Weights of a small transformer language model: 10 layers.
Each number is 128 + 32 x the weight over the matrix's rms, rounded and kept within 0 to 255. Layers, rows and columns count from 0. Numbers have three digits each.

# layer 4 attention query, 192x192, rms 0.0372, rows 0-31, columns 0-191
171158149152113134105165124109147113093090140100101132116123073143106129094170121116135144123129088130127101097166145063144125127099128173149125113101113104112151093133150125119139166102169082137122151114123108107146101153097110121179134179125111162145153105127153141098154134105107120162172123146151092134135067102108098119122121145117106143122159144145098088155121107154102126099084129135124102144098091147111127094072101132138119095148082156116175092052128150133181105130148075160151152178122084166120155068071151105069157073176154130137138149152125098150117177118126081093
118118163123081138144162126150173188117048111140203170137139102106119077203135184090108113151109131104120103146201145093107143103150142075096051134117125211111135052157091155126127170161125148111122133094060154081105160134100116130163159099115106171153088170159154058155112103165102134113116101109148114118124081146136107153090159157148076121141151195174079134113147166124089092160153141100178161107126115094150227145144091174154163093100148166113175123144116134204089085209118155151169119217125116155131112110120156130115116096126179085156111155097097200103058120051119124153
148153133130088068166099102121118085129200157149077125090122143110096178146119080090138118100123145149076178094107086174143161149138127139131186120114099125121127166096108142156166105100172137154140099161185096086096093062158139144117163132153107119153151101103135150140192074146143143121095161175153107118105156088071100098131094106135183084173086143107179123092062107147099166147095164150157163106133151192143079090064127095152097139095149074052038116109105129052124161075103083135116142117188116182108140111139168104118140195152083117117134154172162088138179132219132151080
169117083191097115116192145181178130064081129080166138113113102127081113157160090089130118122063142107157087157167134116148106138134174108177113146206133149143203071082166095141090138129120073111155115082115108121158142127144114092177148170103068082147084051181184150066164151131135082106090151083133108165080073162188151139090105101122127140140153126163133159173107118125041126194087066166206184094144030100131145124147112139180077126142117135093174176090083149196154121078091170173153113129198102108091128066059110045167112116097149076122195145163111091186087156093142092158
138102135170145179126037051176140138109095093053186152206102155086118137129142089178097134105096098091159129198111148165101078090167123115115091173140153168158104120074089058094049174036098128049106156148073214112170134152074064053204128201063103202101172174168068068115094198058139138128091032095161126105062108184124114164112047085138175191161199153124074201240145111125127188133062095071007128096181191174131153076141149143180090101096046078188158165028111196159164134070099124200184212222131141106154135082118164056101145091121133127134135092092105117080061100040178147109
086147136152162133111194130139166155160145068096174123124141149109126131136143175119105159121177081130130111130139106086138149156131094130146184111116107164117081083175125127156131128204150099119144147058157091114119125091153087129122167060162090143108160077099116087115141105097125087154135153104137088095146169140074078133107177172153136092148124170111123078113160100137086151085159124104132176086138146075158159163088066173132129127103167109067075125104137199134117144143160123143109143180120106130137108155088126127115144115148170107090160162117148106111156118098116142089
116157125141136085191132103193133156120145167093139158125085104161079128057085128144122131111168143134121176057105145205136149144108122162073086181140155139141094142061076068129070100100044137083137096173092197209169140163113117124181113210148091208129161129113132078178144119093170136126051082144135129161113118158139203120151115091131185106155100047165095200097137139084178157138086143133117105165187143137118141109167187166124081143142105107127121096103081167149117138108148073181162124120111139072130104099091139098126122142094131172195164105139095078051127050098102121147
191104117220182149110060038130168159073179121045204151200194117131124143125099183161086190111094090092127090249198109132138083120125145118148114174122116175090139107135079123128045126098140118135186103109090156121168116163127075098226180188082059159152139171139150067113121146087101120144074074069051142095039098119190148160185107103065168162170176181139045121194080152109108161203119111104023125084193163153182133083172106198159041116107078113192150140061107162215150157139094168172174127170152109159096110037131147074088142126140133113129151131102104121070057109036150182174
113126165131215106113113145089152116113171086113181128106147129113129195095093161135163161136133100123154139113128118162162128132096129158102136105100144147089144075148125141118073160091123087106136115121157156133152127129100113117115138093113128149136152093108162137106139106094158113147142156134141123127141124125097162142134119151146148087112176164136138174174116165136105137133107093117143170147155175052131151185149111148158116087184157091069135128093118184192139162193157142138104151120104163101073164161122118105172111095157147068133103124060146169109127155102089173195
119119088096093144107119100080091111164097139172124115162117086093154070155196148102142109104154142093139145110134100054128156148163128144155146086124129086071107117100187154111097162108130184127131156081166118132145137122102155133098087138095136077084117102141125167157150102136161118135082193089206102120147185145118118172128086213112124054143116156073136099084219154161150136118152147112091154135159125174131116166051092159137130120081124034102071101167181096174108154170098115202081078160096200138182132181129116122086131144115132118113097155068161187137188191116125131109
083097082147118121142120098131120081130094111117147120188107135185146077188132118125077179124161099117121137143087107082083129131129152131150157100108132119145072145156138105107140099093151084125161150159216166107078099121156076126151104105163101091139107138137211152088129125190058156103143175116122122116153177181178100164093132225102147100129165192112093127109116134170081120128075129101150193162110109137173127096068152137074169068107140119166109115098124152133127125071158144134089141099135168167144156123113134167157122153135134120061132121109121088092139145130188118116
145154109083100114111087165115120089085147141116093123079071121135106153142159161145126136184138097099079092159126120155108082090166132153099080182131097064130116181110085147161191134112092123138112168177106154133157145163100125116123096120094084138170134135137147143164127175117109130156137117169150109145110096107125108130104103096175113112116138089090088116118084100072140174123135110166130152140113120206142093121072159133172118121118125133155206071164155122065113165104114054118103136109128108151112075145143130182129111094155099157108120094129136114117100080166112051138
130066091123169099152177111138133110102120138114157153129083155194129121149112143042141117200152152126107111120079104091125134103064157082102136143194109083142127085104105114128141083127084119101099109115152140118133116126125165116111158119175154118159114140188110119091155154110135114135132138142076184153135120099130131122089072119137146152130124119112184128075117143106073155174105061161116102092084143100121160184096152109099167094118155083107097098127150146164150126127121119119147073124142119099129149149122104100160070139060095095145123155141105159168130119082104148143
134107121080198108115122145096086172138215137173126148075066125106150207115125170098065125139198126140106130099167053175176152122129092121162139156147122059105117157127133121202136092126088201176095091127080141155147121105065136104088101111093117100168133189118145134146096159100121172155157110134179115110103085137180056088071136140143126137129104156114118155152074124119133123142090121110089125081151191158139088139149118150112177141151140121093132148145120177151178114118098110096124088109123152143076116087158140177148120114116111147120174113064087138112130066165096094103
163102130138069176099149096130130118174101139099132151127073070097161080192160118095127133168098088111102082116140063066150068133141138105189108127128134079169116134152160094127146116130111162169109165158127144113150112104110121100105157085077111066082089137177100111080107134141133069103099182120145092078167193127177135190150114122081107196133125165129137096106143176152062070115111116117147109162136070134131129195096119123111129164142064075136146170108147140131137088117124135157101107075103119123163150095160144199150145114160114103103118143097129086142110193130175091108
120104128131112130074164122138115079105165170183129152113145194141120139073159103090114140141184133113100101099099139118104123166136157153138145137156143133183170131147122127151136091199106135125129106120121112165107123079142146106144098082147101123080125187125123065136106127087079181108092098185105149216156134139113114177103154135091166093096098099111081084070130108108179137080093116132133155106113108148136167144122120166162138154147174123149114114138117069109133094099064092087129107137086128077112095133112125142122092136109132154066096168147136184122102100141134092103
085143087178108184085131143166157174151119131102120136127072053165076099109140137154127060174125093132086107069142191171111123125150099120158143183149142116167153106173093154124108084172138163178146135196093167188125124144149118157131127107174062174146144169036127145123165138115111120137120084131155103156137142098147116154127136091160152158123084087146171167139058150118061120161143140125148167113101171169087070155138158169157107086105141175206160158095119140156144119117093113131153119139138136082169169160154131116144201118132102122130115096176150070104147162156148122158
060106115149174098142149093138111117126102164168128101127165083119207199133118109112129085136107166151082105121130080101120080128101095121133123129113121151113101095164124165201172088104150089144137074095147169127112090155119154154158089142093083133148152197171089152117155169077124129103151086117156152176175167104086091089116097134097122159071144107145091170099127126141124143081145172123110129145180174180075122039116118102162188135141122073149103122116083071165105115156118111170151081137141148101149143108172105107139125143112163124119140179101122174141149139115145128201
085119120092146159157072081135101106146155167090134089100083150167077122085132084101087117133100091181138153050115189173160076124094086139118149107079157064161133173143100134159171124170079124141095102207147172199158076096145128166185119198141149177162112118139065081150158183133118121058147139178173113178182077151102208140072170091131115164144128117140128140177125135092133169107097103135097101110109151138147160125118116140151138113171092127169160135125145141123128114121095122088134146083082064085123130159106153162180156136107156139163115104138063121136084065087136124118
163144127121105072122103122174138102162196150165068176108138149113105135156122101095122114130135116154127093121119143115182126098125097140154079113157171136129075177121161107108122140130147094162101092117117123136138136127135168102142108104085142100122162098113099087145164182136094124090155169102172144189130133146154137195134097136108146149129167084125170111095155109106118196127085106124140088131134118124135061119159153179076156116082109143106119180133162081126139113132167068143166057120129142100156075128127172140163091145119113131160118120056078102124091083158077101093
144117124083191135163170144102100114075126146114123114128112136150094159119149153168168105146122098128079140057165146145092157124118133093087101103130132144161152203122155103111150076147155137096163149156146117193100113104167161177153129168103143115180164189176106073137081164099124152158128143200125173165096128151080166079147136124085107131116133098161107100092073124046181143160140152106096136088129128157112149115126163066139087137084129145188137062122163113106115169084118111106165077144128105095074103085117130117104113155170135135122101165125138076082132097088137088122
158096121146144127133129134172095147176119129097129092174063113142112143156090117131150145169100170148155139125104192127117128118142147165107134124119193099093150176087126115134147174156158163128125108143072118169120137139113119129097125139165098179178123152070148168189149156166139158160064088193122152124125085124114137150186100081110078104138120050139155141167098174069148159183094171143090111167145122115094114168169118095144157105093142164118140097134078064082121185162116134131178178158166105158143135082155190118093172142117120149105143119161068164166139073110090127102
146148170110182104133085176172142150120101111096150065107099162129128151117144114110157120167152128139142122089170169100111125107094178126113103140144102127074080127139157121121134146134086130133061166175129178135137167135189152134111135183093159103183090086159115066148112142139105128115150084136074109086130048198186083150096068110153192111109156073130101134155155139074095130170177150179148112156152119058175100153145157137110126164125124118122155099125090160111146149172166101120184091185110071103121125156152104131144105126089114080107081161172085087101100120149142110173
148125161105086120106169145144059127161110128173128161174176107130139082136164161112109117070157142113141161121122114103088181090133105172157163069085187120059070186149128149151141134127167139114102140132128122164123170089094118102111149081097146176170159096133147143115103116162182125116202139112128138163150125133078071081089129135125142094189154087134126122080154143125171111113138140134119149135087089113118061154152112119054123166107179092136103106163111080154121100128136136104152068140128121143108137123092081123095207138193156137116097111157138075151138100102160121104
139098099114104094153098108150077157112176087127140078132081182155117111132083089155133126136140126132090094111096109114141159148125168169129084157134153125101133122172097081120118085110123120092146117109174074174110159168139127128153129128086191180150108110170094144093068087121166202080090061065126112108099151169140129170091158102111109156103076138103088141175149123109151171143129109118157096141139162137108099166098145144139182168087102148087103148088146173051105133110163128099171096159129163151147121142157100075100202097152172117117103118150157156072135131094159125165
080132186129078104109113146079089162127167130151111163146140060141111122127119112136129106161101148088122146100107156134109115098109148136097125097128131126168154165149141088167126090119132188150127099125063116116102118112112153181155114144123115195139130175165106086135156153143141136112106156142181180121170130131118163065199141043094154095146139110130150111138058117099110177193133138122144073113146066165157094066179115126105111108168122184182141131176086083063173157104087115070168154137106149143134189114136154122121153131106065132159096075137071099157164091188089158094
115097127083101153161093092137103167126120104145097065114061089102101192109140112100132088111124133147137111145112115161112153069110125142079080112149093125158133158087158097082131133190141131145157083135109141140135088138151100109116139148104166131140135086132111086126086155157090176123141128130139155164167090100120200138151122138115114150163123083147117152084132131072110158183101153099100105141142064117105165141161131128183168166124084161092204161177132122114092179086159082062187177127123146110132162125106194079157145175144104197097138079137148089137084124112098087164
175121105140127196147143140121209117184120137157103152177088111095087132151168112099119111149082109091133161117110135126088062154119104114146142125178144099170110159126137162078128135131130137126067133122110125133098140101134089184143146120095085160110056139138145195078127096110162161102092109129135165149156169144117126115104104085171095188135098095147133086105124154147123063193175099121149134101168162094152174174139124188177148095128139168136135159154087075110174172115161173085174128148168154099171164118183126129085133168120117151090177122131111085104174160119165128151
097131110167147092089101166092101080191173140154107077069100142162067182115164156115147143123071120140170125110077141150150158150093177106077102171172121052161160151135157113111101150138086134103170158136087159087110176134172169087111068166176112115149109153120084080148134168134192096130101122114125169139114088127193183100153142094114122113162121092147123158198100088092172119183158066105150165171144099122157132154116160109164078139168114147127180129176097160127199119150142107097145137115105152159105111194098102169112153123079144087174091085122046176157127055140088147085
127138132168118142086162168177142154168144163084164168101141115110137123133098111076108091127065150089164159122129158054157115113064138100152118161093101082193101127161115145114111157098124077132160121148195173093149091126109157118168163145171122076126099082168095063117142140093101110101135117112095105157102099139155134139113141138131128156136169143172134158157085189140142170133177093149192130109159123140097166087145177172101156126193082131108159140087084198191184154132168087118153070124127104088134120150122045134127079162057161084139138159090093128091136131077143166136
079144163146143145160178105137136106156143096101110100140193143159131111166104171131071110122144168094115169173094154140143125155153109105142160109095095112104093106084128095128099149069142155145143171046103106095103198119103137141154131153106159152123120115096121156077174147126119104167104164122122141161093163132124077098148106176129114069167154111149188179120152145149137118140109137130143159109133129102133099182061112185167124125095154061084075146153179119130139090130177090205140088133115174128129102138085080128157161099062110094095091120113136078140168126078107165110
148142133143112136143098147105138131150121162172110111167135111117102021189153146129151111066198120084134163137150073083128153137161176105117125148092176196134085128156155068075135109123175091153115142106106076100144159085153072099151149125080091120072132123156112095161166096106140123176129141068058103158107116124133093144112147203126075136192153157104086105093160106127089087135072085122054196133122143144118095102066114158156111099131149169127134163131119166128076140093140160154180156098131180154150111132113126132112158138143104168145135108130167105091118182126124091096
# layer 4 attention key, 192x192, rms 0.0359, rows 0-31, columns 0-191
122064144114139113086112091150134113165191163143116132179105144095132169129107129128114106130115148097144166091072173091168109124162141152126155155123103067200092102143180092085128150090095146162123144124160119094083100163136208123101127151106162133153163153136115137196159138100115163088106133160117138161114162143136101105141088092112141129119108114078115174132119117135148162155074047112076138116135094129134128103094154121130170132114115166164165135136149117119115145178144142090151069096127122143166125190149098160115109139161143098086142059115125151121118111174133124082
140212150107104147125136168142075193103125103103088103096122151139153099145121106123075174141167146170157122195151110096129104099069168148160098120088145119106106171216173087173091147102179163104126105080127105148162109120142077119164162130134161139137198161091142113096136105143152128168134125189189087107111159121161098128135127166060157127128133126139146109105165132115104124061171189121119092145103112145069113095102146092096162112171135062100123116073069199157141119142125171196134107145178111134112082094087167068066202169135142179071160144146184130129171180095100096184
095068200139080115151084083170120088178179163235111196145105151122077129138107161162162120165100128119077153139119082144153104136136110109104153175140095083155128124095134090152144143093125130130105162178090148073095114130123117042144116151113115112166088165172076130170160121128179097167065157157168112155143137129075105231109063149153075146117090097104111106090163135150095181176108068151044134092157166128122106113163119188166106104141094158114151114126129071129073136173149090136128124102162103121180158084184155132120123136099066089132137102136152093162085087131134144087
098203084141068105079134107162028157148131167080088128112074122148157155089079115165095183125216136123132213126107110113096127107161125124162096119071184119097157192142058120121156130080187132092103055104163103109159146127107072157137142152128158135085146194116169123146055102196180164097132137151153049135127116144083145091128148125155097152166106127128110072132165102133127109028169162061103067157131143125151099147089163097114180113140125085127112092129120133127197155099117114172134121178184085102107132159170174065134166151108152225084124159143147123075136131115083115193
132146073170130146104085104148098111076150093065143126141151089135149173104070163169094134121174097140148124161166099114088099119129158082151132155119145190129138148142117179076143123137122137118102056127115168067137156181142118128169098138080082128125104145146145068134098180075069188158148117143109063078130147176135156139147083141127168155133134134146093148176118094090202077110157151116180151071156112091198118084131178146114127085130098148143097126112081117182166189124098105142162158200177122151111169115088167065084170153158139187124104143095097099107057136128091131101
114089191096074075111142094106133020172183170196057156107172190064146160075115154061151123101167172180099112146169122161121136109087120124124184193091095112166118158123156084153143186102148209135079121143126099102103079123153153106093118187146180152168133160167100145148146164112149084202107134153126175174095102133138125130151122150138112105118163109152148113065142150184133141090127127144079126089054128195109072140139161172042101185119127095169149125200206056120031048153070078146093109122158147148166151088150117210159090149106128094151113072119148118112133137162117179129
104104087120208187180108112149174204090130142091174148080118162192125113149050129225092156150145174092135117094106142186071183117128134103147105101101193176077112138145064123106119092065082067003124060093096132125211177148094092135194126108126090201183108090100138089184062113107129159087094104138083143088136123215146177169140083122035174179193132121092130100194060157084200136130071109100168141113168071112155098127155149117175119065170090152183170084061033173166150209106164115183180217233181128137048126126149211034074128126132134217111086171167052099060088094104072152119
126089143127101138103172172102119172138187157123157121138096178117111152150152085129134106130139109140080132158141142163104179148120136140128129175087109110092106169143114126169170145153119153127109159158146166091101150154102117116140096111152091168118125158108132117144137131145154103131109093153138111085114114111140109119166135134126125147145133108069092084159139150088155126106107124096123091115133119133163076163112105134154172127122144173133093105103117178133115101144181110123119097129091113070082133112121088137157111144159120165155141097134095103107144131096117107130
131131153097122174109164198099151155130192130141137077127147171106146155104177128108150099157109112086184107077176079041139094179142093121160168100132066120121104105150098092157132108165076132135119135140111129150163133083121121156140117144112153149094120116133134166113142107109125107102119124150078187150150152110178103134121079174160117079122145139122107160173119145106095114167145147174185147103097144095167139124146079140128133139159150118077136124091130142157131068158144145074143129148167138144146095164149093118141116107083137074116150111142150118115089140162168183116
147111143136074075156143079142130110148119196168094152179127051135161137162136102047103089093103124181135192153142120119180151115147142119112077116111164142126127081103097097164106180135093175145173161084159078150073095106155186116129168139125137134093159103120158169120135147133172147115100142101108138157162132126068116097091121134126065098159140091182176172095151158179136106093122112127096074153173066170155099183075171159109087109138159088162114129090192088058164103122137139120162142093110164130103113102089083192129167189067110130177078161127113097155202152168112153072
096090146143162127145159121106108102135074117107114111107114104127140153170104127118135151136104131132150175146119173167098179116153083149173066093158103086155092134087157127168147149097154136208129084071166138090165107101162120133095102108125140158157131141144152105158187079178136072101181129153161107114143123169058123100142194183111133155147095106127147133104111178162086077090196195177146132112113099140086170198174127138135088152144134140138100095130139099073145133178176122128147122065113130066106111162107120148109112149143166153123090113149150115157149175094123107132
133066128062165072089132125124136129158135192148130167114176124099122135084126113176178117114174129113100143152128119230148104083123123095136094178124129165134165169175125137106150088093154110168082163155156161151114145169099133088069077188108134213150128186133125093147131167094085132127122093147072082168123080187142110190185117048098187145093180143114110137093055140080153153128133135100137102092142107162092136153130211085167150152112105142168161123160154088131135089129127084136159081127118111111123076091183140151111133099108171153138173124162089152135099076126076106151
158084111093217110107136130124144152188111145129149168097098111192100155173176135115124137112115107077135060115146064112078129077121134115138124151133099137118157097087104110135159146154139114111103100148153083151140149169198171154126073181129172138093128087109102101152092129090111116174106091089161167091165055126135196141111147127147175145095148146111105143169119153168095067163109152159139124120090046043123162160150162100088201128086098159118126120141147190104157115096129088108123102114092106079169147136085133133170108131083110096108152099108130170150173093158094194064
125124108071091105130098123062173110088161098141166143126117103097098157112167141164083164129183163090098088109151055165088153088112142126180167134155121106113110120102071116168085096155120110144112089168143180155103117108091091161153183119170100178170082147173154133151081148127145148176109169191109128150068099172157133210129100124168198113148194132130106108086120146111164134146119079131160070159169175180099100110077128115094123117163122114145139135182094152093158091173166069148090104149125160069130126145144168076132126147126135091104131176160169130182114120170130158098
136092078168148117137098090140088101102053169122170098143089102179191157157154125065108079153099120120097147179098131141131117075099106134154105189101099138155106160084103116112101103156094158157124099120160079139113150132190179167161154101168082067181167132122135146078166106160123102133154092109158162108084152123122154114140115182099138147092137183169127111125163146110094097136191155166183098104185068160154155118130147085082150172158158144182111105155161188102119180132119067153123089150105143142149101134129144169148103148159174092149095146140167119092175156072147139123
109068168139133119117093135105103119175069132200107113107110127101059067150108164150152081146131101102097105092181150184125189118122173108066101101154144076170147123096200175123096115153108146116102179210132135096134156089136118092164095117147052113142099178104107131174086131159155155175147088112152145149127101147167122112156126145140148112143103138110120075102115071135145162105159110188048092085071110086099115099074108121115110152137117155137129121168172094147175059155105114156135151140048079140146142119087144098088129110134090151131162115186167092127142150132163092105
168094075144127202118078176139102183138079139158171112106164075110144173131136136087153135125177142139153156169168123170105089127126148079100101164131125193138133155147116086135171108086144129085105106164108168163133148114145068109134113119107096176119128150110108100086087055090064138168154146171141098140150084137113124056200158082126118170136145106132154088123101148130150093137146101099131151124152116119169139083139125116167088106139154158135152136098136140179146094105147089124101189180128172066134119154130209111130155075144139136120129206133088156099068128102141072143
120152110100192154140159109152138063107130121098186091123134136092067130118106151114080125122118119157118146108144175124125198115084134177127153132081151100201127115087097081100064159107095139100080129103176125077095180117155078132108103122059147131144111146127086095141134138166131186146160094121143137167108136188141088102160142087149077118108094070102102114081147142151132151125079082160108189202086142155157130083169200170139122128138144158102091152150100156159172166168100114153132143143035183124113092149135123151114140086174084117104131078122134152170088203090109184135
069140105109118157116130118122119141123134135123168113142163169091108153079121077134163127158122131109104122132182141199065112162082101137097114100170146191099154164082153130146148134081114102082079126167135178145174138142116106170148092179130092162162112098096172107174135129160062188161129098150149104135123134118129102167142095144169160148112158155127117112116107073080118090151139135077177147131102086171132174096129076148178158074142163197140090098167101142124097086122097064175119170183083119124155160170168111074162146124146085149142174174117109136110139096109167081180
103151148138092160145170138128180101088137141175127083132139187102074141119160159103118162126136169113121089161169110141110110074151132126114158089092135149132132170093100140132145080108122088103155094168184182180120120131108098137146121114106107136169119110113072076161080164137090181080111146141041171138151126101201129169130170173165116098138143125166143126104120119138138141105169147137143111154142103115091077178121166205107152129133158182091176068159106128069155086157102104147152130134148095096148143066156124121112090097166112193099107140115072129143161105127157129138
133153159121161115107106126097138101118148150133100133109108166139095174091083093156150107101172119129129079094175174093108134137156117149063181155144115133147141184152098100086148122132111146123087084156111124098159174163140147162116154160177104154072109107110167130183052165142083155138095086182095078116131147108106154197084173100113189125110126143080135146101113101092203106098155092080082161136110163158127106105179107155106184110154134130182086101140086131089123067122125088151182120167105149145102081121174098160090087121121147103112168110110113127121058121101132163086
096122171140096150111127108153180167089182095098097148135142114105116104096109157165113130127123150094084107124087089165066086101184153167058111137136142124168163175120169139121162148179143133100134118114148183092172143121077063085083165117109159141144180127074152139162118159137101149085155107158114169093186129180098168113109081095106149092148085104158153093165138132074128163144061114100070145101148171109142084143144133153117144064132158200148155071157100111130153136154109113106136134119136127148127174148128150117136072092149134172070121135098091201127088102168159125101
148098097136164161090159131104194171095181155144132137097109164157086152168094154133122177181157115117113065151159116153123098132140136116102152104200159157090113106125141149089117162167091130159130133105130139134175083132156174164099099158136134171123130142113107109144092098107155108121097104185131107046190123152155184132104112110160186105092109128091100128108166119092126158110105063085120097159130125072137140111098110134120102124166153106094130109180114098114119122154129101111104174116188114131126166159107132149122089076147146073101090104129104103179076143119125169117
155158195138124131160161060098145080088158051173131173144091153092169057153102177094146113129106154179162143084169124130096117107152113150118160133108136143166144153172145138139153161105094119191120124106169143139084147089113197080174109143124156124138138145147093088120115120116156075131152121142091102126181180148161108110094116121134164138108122136095106128079150190101112153154121150093124150183116134163131071102128065158094067117181164160131097152117174159035061132160151131128121082119119108139100092157141094136130133140126151150126128154094165054096170125124133096093
153166145122080153122118118059132191120169137133111087084146127106167142111156161128175118151159106161142122114125163075087118111080142107130091128166132144099168143191156184071110126192107136065141142095177076124132115104092091159054102113101114181139139112094156082152157157113150130117134072117159146153135140176136096189157124095138110172104169180157144116150093107143153149131106102094159123124119141141077124171147114153161125139161180090097149172099091156149149135101167174117183164168085114127100115093122121114119094067116116142089109158131086172172154148145123159116
111142107115178111151105108140129083068079125162088103168133143093095150074136128207160149121104171128154133148092101165124114119137119128125136133078130194115110150132100100105140076126137086139082180174154161171153125170126083104086095158108090165080181140064111136107073186116094137162168185158127141113114075159121130143119105075091118096086149087096095130154163137109116083088090108078096193141137170074162130126171122161106133100119095174190160132170093163087108086124083145124088137153147132108118136087155180109109108112124088187115152107143124146061083100145157146073
085080167132172123115077107134165114116171148151142088133174144125137158108130073190165101118095105147157136127077113131083102162071112112078104115163119129182151184176093146116188104171150134094069142112095112155167082152142079181108164168166128133154160110123171097143080182151076160121112135101166154158173082112100118194100118131121145163172159147159161093086108064086185120101134102062119182128121165068119116176174164124178117086114113137142126105118155111122066136116107117112131130156112173162079169119138116151182109133099087163089148132132113177135151146134152087137
152135135189078167084150123156142126160085139093174122093158109101132174101124110110109100103090164158081135186105149142128064164160172125150104168153090078166122126142137079142124168182158050120061126139068114142179064171183114187099128178094178091123113091095193147145164128159082086130140086166170109137071107139100128104120080149146086178154101126177109117190103146159096077170135126142152108157146157088123154160165138144161128142091170123158103115134123131130112170121113179149127110122179151147115139104137158092123142121131142142129126087071168088093149097100089106126
162108151122073098178147159150112141139147136098143168151078199162143124122141088170101166147097142133073094137154116173091126190084132083115162138189121159145116116112141155148151142143158132166136187133093199132154156133165114176121086104083159133143136146169144166159084090098111124130118107092113134124190125142152194149136106078099148135083130117151155138118147061085130126168130146084203110121119121156098073132103151146153118137113118190139202084074094084151077104127170060150158127165131091058128119056156190123126143128117104128094149130114086163146087150147127207160
151112108158159155151121180105106159137126135054130087121102099164113115166153093084181087224124150108144135152147127113122104112064157177131130121180116099096178073066114162152114056062169061133130136133085141085112146118127127123184061087081097157109089097128121097144081088110150156113109115138100154097134096149148199110127175148101159143066133165085186136112116065084153132157129114165151129124103099153096158127165165149097173132119173116109096116125121168174132099069129106116059192133132140099109092095166139086097156103093086091146108125134147180177104188131150152077
139139134122115128180172149103122096113219145127120089160071174143118136153166174100142085162111141097100167098175139133122132135105100098139158138101163083103139057070065100205096162138166126125123100073135150150141163093168159060175155158153172148154137099072090106160168171118162089121138142160140157117150170113158181104108191159077130159115139146141152134171112197174088089126180152133120097121187098151180084172082118189138139135170163092127113116143078103083126155104108171152138120110130152055117157133132085091105135115129131103168083147072160075126105150162135122130
112176134137111094105135154119084123170080094144101170181085159095162096088119095143089141090162129113165102152153155140146147140122137147142092155121181095189169153140073147110141147110111168174101086141186119152069131153095129134084203074204150101131124124100152116079171129137102069157168077119075080195160156107117113089073129158081145109169116142141154123077067127152070133102132117152110148076111179094171140183106101134135139161094174085091128163108118100128182140140139209183115114090176116123100113112074097155103134144082117127103166163089155074153200118127151113119
# layer 4 attention value, 192x192, rms 0.031, rows 0-4, columns 0-191
119134118121145102109184115088115161139146168113118150094173100138161088117099153170129194107080074158093054180117135085074139097156140091102076143109100092144116168173144167144084098121145109157144139132159084116153176099114137093162149109089164098175120080151097103154165075136138135103124119161165140120085169124177080138186088175111165136147118123115163086187075089085157121145129120068065090153090190163174153122068153118159135150108100093133179189144097179167204149162186177107139129186166172115161091170077120103149144102109108104127101078133100103172173131156098130140
131137135112143153172179135109134120097125099095095149109086173142117093143076093172106130097168146180089113133139110174154121126097111097183114084103172148119167101151155120160176086092120075107108126169174135138142092105115081168090141131147162101124117113134138138120106109125113160184101157185091108094170088136172152120175098083143144162108143094181150172097078158165120175162081143139171103096077125184097134099114174096168124173141168088120145109147152095094123102134071118119078140141092104101183068073140126087123078138089116149121159190148112116108131175202119137147
087093102160095156093115144104121110160081087148103062179106076156066098166111136110186181145163107162088085168144119149084128138147145102157188129091116145089149087158106140168140093102140150072157110175083104170162123177085160091166127100173160082131100076091127169068095154117142146087125179118104135124116127166184154086109184120110100088116179101116117080116173099155156077083117089115154108154164078120153090169162123176162113093091148150091142167098075183127120079150159091096085125110088148123119169182157075111143111130142114086155115120175156164083164182176131119098
097210095171090112107142173102116103085178142107086157146169095131156132092123143150136119179134108104127132120082112139104182138084135157071143103162146151128168095128130170171179172161157113175154127062104098110159075138100133163075107108159076083109092160104107102091091125164151071115171119128135115051124084148092162176083082064138147111115173069163152124086131103118116167164110125087124076170126179114132131178157133160188182096116088143163082085140117122176062154117103131126106116146143163135086179118099129087163183133092163105137136102132149157151155117144179151163
145107158100154096128145078087100166146100086080180094154063106171095110170108148176092065074161108102134177141153134089160168161099145154138134103160092078090177160069182136180071073111175136107152105088186087085102161078133090085140140090140091152126134176137165088095150155116084126155131138094155106108156106102080152121115082086088081094165093077185144109176159060154172171164161121074077097073151107119087133106069148098116135100114134112107080126152173141107130102150124142088176099093164121114104145166166093125119077087175140146123122157150094195126160097165114134086
# layer 4 attention output (transposed), 192x192, rms 0.0253, rows 0-3, columns 0-191
103132122137199131153111138115109123165090092186064144154117110179131149109118210143141105105114163136170108090118136137060112138101125155092104178160124104084193097123178152172109144171096158144160151171149129188172164160137096117136061132146092090183182171085158155099135138210158133103085108163136164162133101081110161118140121139080073169074086102105138095130074118153080148099146124103097156127096159103167147055065127141105100138138095191154127127114143127112119158141139094135119121145070145151147207090065134084151079078127198186159123101147151047111095068079117131145
135154086124116133117159101094103143088114157095107115135167169165153092121120107081146100108124141105159162135161134161156128119076136037128144110149163126119162107084141171145054131158107175093132122152179128143153075123117126138103188167098153117152109193182123087068136142141168105100149107136137107180137143183102135196114125138068167096160145038151125114133127199136078104139169155115120128111202124114111109154110125109063091146107126081115127157126138114125088105140117163138092110116092152152074124124075122066122032144148022151126176152154123111186144154148136126171
153111127112154121167121158195168099119101086122162170125097139120180150141158068158120087138079111152093107114154182146084147052123121093146074141161148141112163156131084142099140110134129134145137124085167121114105141113047137124086122154103070114095081099154155133154144113136177152107188130090142083144089099179212115134159121145132129118116052166200119131150166079135142072155153115134159107133118094122095150142112121134167086075140128183110131119130096150139134139102067127185141139111113181107173151098127139172148082147082107100169067142131146167165038138136091168138
079107128205165101097142111209096123158097132125170111115121153101145112180128053121106094084184124112147072102129099082102099135106138067164099116100117131143104158067109136163113055143185085099158096178086128166127147167135134122132137089174180145188118142092174115166097172142074147098113143133097096143136138174126063125147143194081157117172118162154159105101130126156146140109176125082105130155160157074158159145121108110136147153119145104095097128099093111164079108167165111115090165158063147185178152179126165141123106106148114140104068159134182140154126157133118120103